config.toml
n_head = 5
head_dim = 32
vocab_size = 2048
norm_place = "pre"
norm_eps = 1e-05
positions = "alibi"
init = "normal"
optimizer = "soap_variant"
beta1 = 0.95
beta2 = 0.99
grad_clip = 2.0
warmup_steps = 200
final_lr_fraction = 0.1
batch_tokens = [32768, 65536, 98304]
train_tokens = 490700000
Each number is 128 + 32 x the weight over its row's rms, rounded and kept within 0 to 255. Layers, rows and columns count from 0. Numbers have three digits each. The size before them is the row's rms in percent of the matrix's.

# layer 14 MLP down, 160x640, rms 0.272, rows 0-159, columns 96-127
107:134131114088150105144149152176149130134159133135120146118073155111170247122085149094083145037133
100:099097122161148124157119140155164134070149117068101159123117081150139147061093191108126158134158
098:164108139111089135131099130182118139117119098157133129121087110113056136151048090097107089132103
103:104117141128136123096112116093169163106158173129123177133097140143101153159100137117133110165113
105:158096126143131156153084102086061141132135114141071112097126188178125094184136062053124177133152
097:108165108113123171181129128123145100096095149098161145083123117112153141187107090123171112137093
096:159150124070115110115083120134068127108075122214155102180063122212162120118085109107081038189171
102:205069069134149136154170101146137115126076147122112123140136123105116133054093151145098123127112
104:136194149166110105177122072111120140129084148090243113131125176099190096155167131143132127140142
099:129145143038077053145180177144080173098145129091072178069153119137130129074121165187140099098161
101:111160149121156128157125160143154140155162122155137105100084131161100161086140163104100155138162
101:137147062129126072133160146120131076146154154140112138150062137148121125171156125073112159094080
096:088127167144030181141094102142133135139133144140139109092165123163134105043127134168133097039188
094:108090081156156149162173098169110094078066117138129145202088139115149120150134155118113134113108
100:106125093091160105177133063175097150143099129175136132129134147160067068141091118040119119115128
105:161185100098188186142133127116121127168134147120179116129132107115113146110102078148117112222179
098:148101164069087190103139205095146103149082100145124205088126097151079127131075121068100108128115
103:159181132198110184098175168135143123080124138123093188093111157126134106125132188082125117207163
101:151151108054157060110145075084169110170176110130145141077166133099129128136155123151152200153160
095:129124096141076151147169125108125122152095084080092158140151146098042097156136140122073128099108
098:136120079180182109060167140107092128119172154063144088138117135161175113083130182171125108134138
104:135136112123081152098201101118166168188080154151106144099137175116041114108136144168154069125149
101:120157089128076137193147151111137096114160139102123110182133074153110059159118125102123144088102
095:132108171099073090154138146146148132171097094132099089145170151166162103163134119124127190106155
098:156119186198049124193093099123101108118113188117148133120145091071053100143098155147080105101048
095:186077147128163149126098137135113133073154129143098126135154095162168075106149134139106126135161
100:185124089135073116132079196103099100152155204108135059176128139127142132111076103201131183080113
103:122091093102143142158118068145182131134131115193139142119180157108095125171172093089118096145111
100:118081175141141120104118118152097130166140211104155171195109172135170128103086168204175115114087
094:107122142164134125006164161136150097081105088112135088095122153196191133120142108133116125162173
099:114139143098050072109058093176094139142120076072161156123083137089082126208099108077152189148080
104:043135121161108071098188061158126105153126122124149159150157142136150121123103087162089141087093
099:151095098139143172125060125126164117093137109146125105137147148094104106099132129113161124146141
094:124102170080185073069171091184089150151113128095139098152107140192049119158140147163115039099131
096:217103137110113170147176101114129119107132156143144152183124138205069114171154103178128123152090
101:144101131105163164122071120122189090083062123129155120172120100181158114118097114103109153148086
100:061112111084072059105171129108113095159121110091158160112146159169120114147167084085098058159101
095:106082179140162166095111126071129124158153138083111091102098113101135165091125130175147128178104
100:060134126189124095075157123150141099113107152188091120138130119094133097131147182122122116119105
100:185173175236137117144117150100148128145093119111083158093142118128168154107157137176135125072129
104:099148108140146134153181122155119167149152167149133188135108102190190121110141084168057142103120
107:128131116106068103146134115195144086123141058110135101161087119055173139117125132122116141120040
101:112110091134185131071139138123116066153104122127134111121161113148144066137149146160168127117081
097:156125114134125128125164153166178130119151091168152173133110127116100140119133137119077090136123
100:122162166092087098114145143161095105110169124080131086161129130142134146120125116156097162155175
098:069117097128112135095169126133140137185151155104111125106187142086145138100170092129132113133164
100:120129128111145128112031159153127128089184110184164157112153147191109077120185090135083133097172
100:087127087104058127124080092122190083167176175146118101102138127164093108133137145119141135131046
103:117143138085097112138117165132148199132157072094154109116141144127201162122109119067101180116097
097:137179072104173127115148120103147148113126096085116199149165139116179121160148192137160120138138
098:106129154190177099173129209142135070101081143084112136169156129126181116119104093133116123109129
104:131135161118077164114144146118113149160107115158067144119106106070103074076111147127122116128138
100:131091055141204135165134154130175105096102062143136153095124096120154083130105092084110121149152
101:112107074131115139118107154140110140134131122104131107122149128153154115148099141122103162178096
096:141141098134141116125116174088127085082093136128153108105078108150139114149109149133064146087216
102:092115117107133170117135120039135134167076106118139079126145104087140102125109092076126132129088
095:181096137176147107113131154141102146162150167104177137178145133126095098088090158193129104124200
103:086105124092128116091128099121145110152122132099091094100138092147108107200137120167065065128147
100:147079124103107095151104109157160090083172122193057060089123200103106103069102112139118094066169
106:099146088140144126148080104140098068184137077107043184100141158101146091129120127141181209123129
103:173137203136139131149109118141148103089098102099099122117132114129116062190173087148061183098118
104:136142155128171132126117137136126119141137135164098086153133153133100117151115124092146130134158
103:073133183129111129164047112124127129137118130159043139096173154147106127130140152138125142121031
097:119132153070149157168149156090107119165132138109154148091114156147098143133124113126099079181108
104:112135143192067137156140133071081095103096113143124093148129113114140129144096159152153119143130
111:144103152086154091165132084143154191160114117140151114118146166113127111126121081085126175087188
100:140140077084164166168087163081135134131087131089125124136099131125085173144157182106149089129124
098:159124108143117131082164139093131117168138119112098207197125155172193102100145114088130163148089
101:140140172126054152087118003181089135096106106156139106135144155154143085141130096115140125140159
100:133123075104126148133150132178094152160110083145115153174146115100110147096102153120110106166103
102:109144124255171140113164136124159089162193113170130105058113185074117044137168126184127164136077
094:135151104102097083085141121116109135162067146185194137126146083129157087090115120069166141134156
100:100076142138149136185100143127098125146095189188095136081098156090159094124153116117091170143150
099:108178123145149143084129141126112185115180062109145160156142075081179134095149146123154129184096
098:151190146164128125160116154096114091109086145118080165105129163155165103097159122103146177096151
102:107100126102091177117103080168135112140182119159159109129135120137149144139071143119159071125129
100:148123133062102098122112136135111150133157150149148060153170171163113140150104160103152100123097
099:147127137160152162052163132124116179181097142156151152167138131174130125156113090085149107136149
100:141116149121148131081106138065192147144113076122094164173137108119122123118170088140117075163103
098:103138162146201076124146190139111182130130114138072051134172098133109188095215106209085157088171
099:108160105147132118126201113149114122117170054116129136089098177158158147065124142167114160078116
098:152136141137191093141113129108089146111126129077212139124102152162122065105093082123139114111108
102:109074099145113073114174151127208083086131126152143176091153072230171155135107160126191096142111
101:207146130179169162136114135110181112174217110106123177168145159110130118073118134143186139115175
100:081121141197104160114139151169087063092140147127103128151119114156145108130101123121190158148201
101:123101107145160118131056129129135106120177145141187135111152143096112132123124098141109136127123
101:093161125124140121111142138113089137175126102102168138129128111138176162112133090061136147119130
099:172143166114135120151138104123088197135114166140180142131157167084144136104128108141121172090162
100:127089137133133102102214108087142142120051164076077143159098119115128097124145161065143110111140
095:120114141112113114132144214164134102133084043171129099125102120129127129108107164139125095054097
093:138148117127110141152106168096133132171165143146105131133093084144096123103122130176149096143169
106:095112184077131061106079109162135160171159130151122119149164090161132128157156128101093128128124
098:130123108087133118172167166137114133127154127087128142158098134170070101175057101157060116138082
102:121153090115158142123137120192183081119096189156074129155143128099098120067163147199098134115149
096:110101159072154166156086131020213170097148104185108169096102124196136112109164124142092125076122
102:151118167095146128171142131173162122102141175110126139118067124110197160178105159108106112124177
097:113149082139104126103146149162085099119106164131112154167158135195161109112128123126100139149139
103:123134162137077150175051163117197090123136120107145097176115090063128234095126108091155175122077
093:151125118138061160119165095123164076092128138144110119178084132168145129096132136154142145175157
098:090149140158094133095155141178063154143106127113127154169159049166157155185185108202177158182139
095:097123136123133181131080128159123137109157068056091145075100064140148118146113180127173120108117
103:123118120117102132137167165119142113139130156127134133157163196139081094153149143111154105122136
100:067137169098155125161126118167131149169123122207140103091142068205084130140117149133089137136102
096:105136086124120126182138104155106082105121112173086161129133136115107137119155150095109143186059
097:172144154142123190147154149148166130113123160122110106120088117071195114135142097141079114106098
106:132127079134158173174166145117163146139115113102136140131101102137148114120142122165124129167090
103:152193106051147171109164148106119116131148115144117091195186171090122177096157141171117105191095
103:134152075135084161125140120104086112133075064080103082142196150158167174130152081125090142064234
095:167142159126164174057117110122098137096139125090139111032121144116206167180198157173141075085122
101:093161191176171137144150138175167156222166122154154150117176122113090154143138086136163150158069
099:180095154146122096149129168065108128153139126165165124155093203106164124084149136105095177083178
093:041133156106053163118101105160113185119170112158155165186139129171136080152182113128064129134129
102:157132119100074140182077075140070136178142134109150135149090147083127138130109130114100174114140
102:116137101149095126118138104146078069121096109091172124111042157071179066114104126135141140111069
110:113082170129109137101083073183188108134111088109118125139091114121121133136146121164195169193121
099:103129101062153148125123116127119147137123116140166189164086110122124134110167105124109181109210
106:121153135114193172137057107137107107125114125140110093168111137115158183069114111127160172174134
096:071139127102192190118128167166158188091096120110108095083107151119092110132120085130110088123162
098:117100118103139124153097114078123189066143123143172114093173132125139128100077100145093091098108
100:082128132146099125172169126142122101154162097094177118152115157077119107097149127113145098153126
098:159176110152113160067142176148097128163063109068080097151118109146145106070144080150115082159138
113:120159192098079131136210150153100145123090159119128075141134134102117134108156160163143113206081
102:116136116157163134167133168117133099078116093079157118145106113137100162168170110123093155184064
097:118089140171132138156071162149145167119110136088117150173148106117113098164136060104115178085167
098:133203148120118131116111106128121110191176133060113095186145115123025123138120127105118082201089
101:140137167115176148108108115114154101110120167170118161091092131095035118145170106102087092092119
097:121110081110112098097111089087090158142094113155189110103152153135096149123159128094116112067136
096:137110127167121124110156143091149155168135119138138137103175130100171137124188085181136117133157
098:130192076124107198123109115089159117166157113083095154158089219114141153091160113180132127134205
100:070182145150156139107150181136058161135039101171083141150128178071135081136120168126124080141201
095:154227181162098090109139134121114063179155100108167173173111200141115118102133150161155113149152
096:153134120153054086108100128146105137144089197070122095109102111188114160148151137089083123137088
105:105137116135154106101138136061122157100114111094128118113097159107118150145091120118158089126184
099:195136136136089109092156160060143146104177128143104147126127128161154124109162089173141106124086
104:159103109134134139114164214097140089106126165142114141153161057169101129156164111165169153113069
100:115099118217149115153164150150183138121050093156147108092104097069067105098102100100118157175132
099:164119129141146105183158170132125095054073109104106117105175112120089093135116100180110132103145
102:114071164127137125128093091197140104115156191133065125094130146187184122181171129114131147150064
100:069161093094151170145117126169081140150133081131159107122167104142137112127150119111058085200141
098:131131141151147071127142167146119161114107142202098136064144150072166154106140231092097168107137
102:080126193095117134143131160130089161072129125053166107168136101088068138177129172086127133089072
095:152124092132116125137196139109133150144110097091130095161118147107132081129097122116141133176154
102:179096128082116133109111132113132119123109126142116104146094159180105087100087153134152085125126
099:153113097137150099055098115126157138093148166112091170094122098096098173134170120172104119143145
105:128140147189135186107135169108144132115095141110115140184126111098172153135122117088146141074111
095:111115105139118127140126139098048083144074130099138081081095101076182176087147145129148121085136
094:125135136140151149127168128158187109121100129121080137122096165109060151133152089074161143085152
097:129140186114082088118136126146173091123082149132145070087168165153065137167122100134101175063073
095:102137139126134153163141155110159139136133158142101090115146102175139115167154106184153108132123
104:114196204132153135159148127152143180111093108122133139175135106101109093173182078119140149105170
095:141095054112150147088079155134192124148105123114124121122169080142121153133131142084116134143161
115:139127085087164168092133106138168112121161216137118082037185143105159029140160173166132112118067
099:153142059111145145150139114153172116095201090087146153085110127089101078138166116107081121090140
100:105119081143154087112144149110120187148111153129141090167175148140094152088150050202102119082107
101:147194118116102134166100178112212163231098126158149144124133090102144131146138073150182134127161
099:161135119128107123093125163076140123043132141158122068125148118136109161149178155128207110108144
103:114096112133119143117157128182114120142123111093097088127174117119151151114151075153135089127090
100:164112153113122087128128131090136139164120150101127133148083139113098131116077127119150157144126
099:068067182153105150151093145099130111076079158081144123123151154096116161174144109118145150129130
097:122138151122122187169155135105144171181162125193131081150123132113156125122111148096114117164148